python train.py --n_layer=9 --d_mlp=512 --activation="tanh_gelu" --positions="learned" --attn_scale=0.177 --init="uniform" --init_std_down=0.0 --beta1=0.95 --lr_head=0.009 --grad_clip=1.0 --schedule="wsd" --steps=3028
Each number is 128 + 32 x the weight over its row's rms, rounded and kept within 0 to 255. Layers, rows and columns count from 0. Numbers have three digits each. The size before them is the row's rms in percent of the matrix's.

# down: layer 5 MLP down (transposed), 512x128, rms 0.184, rows 101-125, columns 0-127
# up: layer 5 MLP up, 512x128, rms 0.181, rows 102-125, columns 0-127
down101 082:123096177111112125142147145122087123103183097135061156117150179163120126104172119087132137155160128118135083129116101164152116119093120119132191102079139070126075111114140155122045137134088093124122130086141135153127095165096129121127143124167027078164148143123112180203139204070127100136134179047083165099122122125132119137102104127139121094102058114114185106086125108147101146145086
up102 110:118130135118147161103140117169115101053139126152098070159122179160087067177096127120181109162127156124172138134143147098109159129123128134100186078222160115121125143166173104093174128042181069123126123121166095102123084122151100078184123105143121158178098145142135116137157143145141164153104143086127157122107168141078106120102135090101110132095116100050139040123169121095156112125145
down102 102:139102121137078154119129018079131171145120136152105058169063154160163130083127137093135155119138171132116182148088088155133137164068140115141138098098166081141085131084101121114128109127087122151118120141098148130147147054111110112158169101074150111084066116157088098103118175143074118156108139152165218111094147107104147062129106112141102085101157121128146181155149141184129125104142
up103 102:075105115084108105154132092155132159101150180141127119163127048123113108112130108172062158127090148131138119059107120175148133157163132074113174108168137077169108133095083157172101145127152113155122168104125109128108178131145149162127055131063160100115171129098122094124112140162146131158150098061134125059091097142200109181126105154107165137072133083169127145127149128193084085169113
down103 098:109114167130146062158144137141114142054124121082154148097154195127120143167125120085151110110167151101157151105179198109139115158137086125095134116162191163102139175158143103137178166086137149146184080066111204079108098172143065191123088105116142132156097154143131153121123062104119142125162124089113118172082160139098136151121142161130127108162146160081050150187110130146137117115156
up104 103:160162133156153157140109169166178107092112128110135115159082052124154091129180085139150134108096049169134160122167143119125109095120078091142117123165119117165119102172181110120138148162134148167149161208107137190057146086067160132162103158179154138096126145095157130152165101156143130114177131097110084105080075177189145133086081127106135114120057148098122145066118124140133123152144
down104 107:170156172138134153122128167084156139129148154165105129151130184172122107163164127119139156138117166179110115141153164139131207106097082105096112100147129112142139129138109149129083107128075164101138077131122155118122125147152160091081143159113236098134149174130116155085115118089190119139128076124149144128189101113137130112167045170069123178170075088161113170126140182092064071110110
up105 101:117141142112110114193147130111094112086124082121123120177144145127106154075124136136209088113140120131064093123147102195151156065111126100166163110136185157140116103129141068162133130106160160105169133171172107112151146083105164169154098126147113152169053150137101076125103135112139076185128136162124103148116128116150054168159121137164150183069104105127156037095087107131125114109186
down105 097:134187146123128129101168098127142161080090145196186124140128107140141117159095130105051139125140113096144103176087108175177106146108151146114109177056126145155076110208087096101119137155142113157079199060105162103124095127145165155143097174134069077118140114124083154173157124117176169093103127103157108086149131139140159142145113096093131136106113145191138186124107102125071166137092
up106 101:115101174205127142197177137152105151144115131106156129191063141171120120103146117117111125131067119166138113104145099149092112136099134126211145111151144090123113108153131108137138084141093142136087103150170169154151161109117100121081128079169115135122184101178161152107064175104118143109194135118156175131156095194111126146045133132123141116209170188115146178144167165157135160111126
down106 103:140168102134160097147136136166162107152128056125117088072115170143120113154108105097088126192134079194132109180111143101131187150144096090167156123098200154149158102096101148190149129100144152182177176107147089132122167126167157118174130164116222127152175174089129112124154103101104155177094110175145152157155106146066160130131157154144171111129114071115167134122158136169083139115108
up107 094:122126110132162141146149121192158142126175135129139065170080131117132077154128124114176168094132161183143116138168102139102130153066172137116117102159106147135091112118136130131135117139145105160151131111107049153157127126120160168071129139153156123177145085161107127163146140135143171139109120115187092112016150096150147095151162100097140147179122128236108214160162178099099130076112
down107 100:149171133112075124121130202164173073109106119098117124097142089141114112098176140090180102144161102135112123185119098095084102061102101102099128184104137103194141107070151136094123118127111087118145108178103129126133103130169085169066101146156180175081103148098135135072131114122113164093101086104119090150146107083151099163127052136112125149146127189130152088123103200117193141103160
up108 100:115149181128085112107168140094166177144097138170127112093137112152118080107122048141093142102140188062099164143136139176090159113144073148139167154094095111132072157143132113082113112116111176121137181165152093110155136048123130102098135132102138116145124087091123125162163167131119067100174128165073160127094166091200139171095164167136139139159176165145203123166111089161118124098154
down108 095:143115153112146155120118109159174148071055157061087131148174159096181176118081180174157140127076101099100141109149107130150074138130126098086107122108164072122077086122093120096055127149120137083156110109130135086101145161135152154117174116126113112117114151144122157173106210113168114150144096142145103148093111089077055085090158080145101165160152134146127106102191144145124146108062
up109 106:108138119121091108128099083115113092199160135109047160133165076140130068171137110150077175139149088100130159151054112148119129122110091114140135144125146117055119116145153104088147204091168069204174130126186118170117104105168067117152115136154140135173112124119193075100120094130168126120117171112147140146149101121158092117133140130135141071100066152179082070158137128106126128109136
down109 104:136120103179214158080132116096058066114183105118066161093206137132182099169118106100105148100138058180081134112150121108097071096129148134121129134131149160105151138116130114070104124066178128099098124157177162086152130094106158119088118103118129120110156099141085130133142155094128146119095122143145157148118135121100210125121145112176146167113173125098122136127152087103093223136149
up110 098:086180161186143037076119160146046145132143133172148126119084211088086137155156099195070131116116111089129104094103115134148135127127057090105072088146148068131128188115063156103100105095119148115130115147093108073101161138120132159123094127149160111133108142154124108126084108155116122092139126148119117103115133171103104114187119097142138128106192153199125123135115186146109164144099
down110 095:134106140145120162099147161066107087139122115108128096135174129179120106103119117179048156139158109115121153080120156192087119183084150158147149138098094155168151148104155169054142117145101084142103155136071069135023111145092145091134148145130058163064097117097131106103134148114120124048114160098138121112117085130153131164128131120140146176119140138168111110120127133063176150189104
up111 101:182076122154189070064102103098104115090106120120197110097141153147120140140107114192146070074140130175083129116125108184116135134109085174135158152168119146100085093114138158156099183088116153140159139162147090056113092142118116108086156100151133179090103117130191056161085144141133165124160140108144129139141078132149136138105161145066130046136119097086116140133153109149102096114073
down111 087:136114164159135122080093088121151041127149122118134120132129170127137101128113106114128088114123130134075094043034122135124129119081104124146205104103111148100095141113191155138067069107127079119113128106111106138111133154188144133081151145148104166073141167146141077188129095116075113041107075127124094152153132148156144144097127131099125097131086137093152087070108107135097094129193
up112 104:112110141136127090197186120198120120102094123108107132121153150075115170142153135087120169148116106053153133155109153177187220148109068098157150054170035115118174163108135131140093070092107133113123129139112127104116120110116118118101197166149117152129115076102143122140121132102086143137134136183177180153116205137121133084135121158140123057149100114088159142115122139161120120148111
down112 095:136137116154156150136153130079115165137089141159125157110122137125110140108109092111199126117110092185116160081137130131090095167118185110122111129112141110101126178038122143116105101200049093127147126179075127128115128161156016142125129138086018147108135133105125076106130134120143165089145097130126103099125171101183202086119191162130111144143127145132086132130151131122118137083142
up113 097:032146125058107102128132101128117128090145084111167120090153136157098123140202154103105142124105038139095050103115094115097126130123086124127178135134109117134141166098103168098130083118119106093196095114160194164106165140119103081105093092143124143111095103149187140152046102131111122109120179092113056153111162185121113133105144130154158147110105132151174101171101122132085107125088
down113 105:143132149130136106156120132090144145097153148093155134142209111164118141197186164082115209195190089116113127153138083137130121080158140122143151104084161153188063086160159107098126068126082188109106120165109132154161125159074119133108143139168108185117125179152127072146083076101096135168114151098106160095156085140157135131131142148164170181129123128098121116068101123173096124137131
up114 097:136150102103128154104128145083159119133152099191096135147107141111119121185128097117087113118112159122141107154092158141122105138119098078111087095128109121182229189154079091113156148167134177109127068099116123187098089113079107123130123084146135169165141157138162140111160148167082122131128202097126157141154088183110140077108139137196111148140216113071154101148193140155075098111116
down114 100:135127133204134116132145128091123111149135108113087140176131100196100089132103135122166155149108153078133148121142121170156099102184075147120093085065128165136108152102115118107127152121128064148121126118119093146116082121130174204097092152180143128126101089102121126166152104145062118104173053123118052116140155168084198130118101058106109143110054162150132112086132083131138143054110
up115 096:167106135179108089157100140116087208122130066155141117120121149159095146151068101156142131136076133093169106091105131079140158128126194090199221082140102156117130144127091068091101115128109090149107090204144078162171109126162134144182149080110134139161154162112166149167131163078116160099144156146156150090100104113158167085150097133175176149123133131114154131117161127124125080170126
down115 099:121140155103146149190161123140175157137134163086135102104139149151127184093133122127127161173132162082093119168142151169099137198122161126128116122136091119136059098165166193096102103181053167069137103121103124176086130145128152041117140192131089085108060179135120097115160149126125082113122160159127167139136139156159144130107115145109140146140085164105124152082031081160142137116107
up116 098:150127112177145139139082161121111156136159151174160132178094121070125131169124104064159185119097101047096117127118134073076110099094086122136122106087172158110143088155154138100046157103116104152185132120120130108146094157044097110126128136079157128105165131109129028110085109145123174146162201129133125142072123083193148121118173151145119129120103164107136174120156164137134143133119
down116 102:112174118160154093144136158142101142068130147113089115101090181061134104081164138116118145075136125168155096176129172141130114137051146153122176151140140157125091109116077121117110209132065156135133133080123165080158122154099115166076142151136093131116130146137159078137058127131169091189145063104124146124142143092125202179159148140132134132086131087124114145129113103191096171123206
up117 093:188175136128142111096122108051163139104161125175139082114113125151138103128134087073132112141156076112031146146126110141141123146142104135168149099156179147124047154124173104105113137134108152083143110102142157193080163135152129119164134093121128191081161145122138125103106132086182077161105108199122110201098081175131106119089131152135111098109082100160122154159197176107135100091117
down117 092:050149103100064149133133170168126138143054136094146161197123115168101134164100153092130070137149163108128155121094190115118131158116126128130084132076046172102073081137150222151138144080137133128098096106143057109091117141137157140097140129159121084107111137178096170147113126155163149164094109120166152077125126033076163138128145133123164085136155109125151111140129128141112145122132
up118 101:149069157150138105098221134107178097082099120149117151145117096134151141156133129144102113097108129079131148117095114071155164079107086118128104089125197112150123125157149090107135131054083096193204139136140089078140107086144143171121080152136124114151106095196118128133119144082135152159098153168109088146076142180123176056103190131109139148161094120115123153083159141125086160118175
down118 092:092155140062084140111131151097123210173137143097126159165136082095078110185136136154142115115087162088192186149138112126108123140118095184161173113151179104108132156093142136135190118155116087178065164153110162135098143125117113104111162137164065105132124143167070119115148157195141164093182120115087142108117156140099169078142150155119110124094153157144129138080198179161174114094146
up119 101:079179118164115113080173131095105135130175110089125122137164114171143114114089119148133142100132104149152120125125132109119169125198113171133122152157152089099139151173097189131122168108175093112140116116169124099127175123126173150140148030146134150077098148139127118064125070123065078127100086156135120074094169109164116146229180115123101169175068066135134159152143099178133140139124
down119 110:121088197160143110127211125120111116135154132124214109152181051114090138096107100126054115118128112136120117146150092165099137143160106139139123117110184101149144177123165141122152158134174111087151132090150153113114162043089141184118158117116139066112141163155086184089130173131116119109068098116150124121090113121179167115135152166119078140140131130109161179059169091140090112072139
up120 095:134078131121151132171089171108124153139147086137133125107143157112161112144117082122156157107055160160163069094150112118182152148128135111095119099097112080146121130087133103109092041128110153111105074162138086101144090145177140112102192091170198120131116141104073109106161126125103059148143126122134147146134066135135181128172086137064143089173204103171131111091120178136101120058141
down120 093:203077122069098121184149109145148114093130106081046095125142163151134111128157100074137148149116132097170126136085131091102104088086087119081147113110156162098143162119123111179159142178186124124121092128175080113205093101107134215140120168134093166157105084158082120130132153121131150161099141153108066132172113119139122137112120174149083141120108077150179073111133115137200147135128
up121 099:087160134053075096110096115129129178115211155072116139143112143095140138128092207104128093121113087160155090175180134112183110149119164152127147166106113112185120121134138084201139148123159170091118140145052124134138113077102043172156140161072212127128179133098156094143139109152106111109100121172078119141111131144134116131116145090168170110128117111101116120111139125171096151121081
down121 103:163078109073124174135171119127154217166124084111084132133150196156173148099075065142121091129123109132113139124139170136123157156187175143116182115141114141134146124108108127145170151172131114125195117176150125162106100118107108082129102141158032065139114118140116131096119119134118089142137065118129120101115077142161164169189144128125122147116148169095144016110110136116158108095103
up122 099:068158166092123105138163145133125116081103135158209108128138167142113133100132157150102128139095084170161156198109114064104108169122060167195103072126155187184127164120142067074093101170121092120149091134147090117142167143079095102130092143067156095162114175171104107106126113139104145166125128173118123105121172108156132162142178128177106107188098117153116132184108169129093127116121
down122 096:103097128137094178104131187063157171149105162081129150089103136138109156115125080060159142122150104158113199112106147158175107142143190080144119106124070103085134160105060109126176143151070137180092125166181179119179117096140149170122155137203158129100132144135147144113111100193149124101134138115132136134153072151075139094145092048089167115155147105125113171117142098131157091126119
up123 096:103140105158162120087113074158151192184160130093151060155193096076149116083042121128109097085097122151079144120141197079146102114162116174088091129162102118114112113112152140099084115091124153150145119094077159110143127094089142129089142111123120164098121070147070128112183143094118159137098145160102116115110154118122158131142145109165110173100131064156137101110157229158164134152109
down123 101:169104158133096165136153101134132092093123171127144121103121118096104144056156075090145131134123159123154134118113045212117126139163099143118109107158125172155133100135161134156118076139131150052150151094100177108145066122144152116120100083141154167125096123093137105146121058088117158125103100136136183138156205174075120192144106164107063055122086149139155070106127110126079142145089
up124 093:058156160092134102159123135136155043114175176120119122157132157094082172163140137163129151109061100114093143146143142105180085113177156081126130178131172101094107169087098086090103151144106111163139125089173174135105217089131205154125123146091098114138123090121150149143123115100113119103163181090152110149153119150100115117127085079102092172117082124139098183070134067147130104101121
down124 113:112159092107084108179114087108143174112174133152104109056187141135195109106080119120158086113189126096158156120137111076162120034138154145135128096181132113195119113050117112128129151156104135118096139145157178096153131137121176112151183126109105148096180129162123059160163119145135132173129134120142123122098098176129129070156131163079154088142116098094153125142157108120193166155074
up125 094:146169121117090089143121132141096138134138155154144115149151212068122136086111065123078124106120125065098110106121179084137188104123161111129156129120105155141141122176146075120141128139139152177191164108131159154115088181078151141125135108116117147138138143087116192118099110098140082069111155155132144195198082181200096135141062100086138088126134118085112122133161180137162174183134
down125 094:163172142096110113121154175155194142133141132114094137150129065110154058127200105184176146126117101148102168108065116133164186125197107088062139128147098113138133141203142154117099134162119101145188050137152091061144113150140076147137151106155171087160076148149122115075197115137160148110095101091138164162113111143099147158168116130159129123158114108108135127134108077157105127116098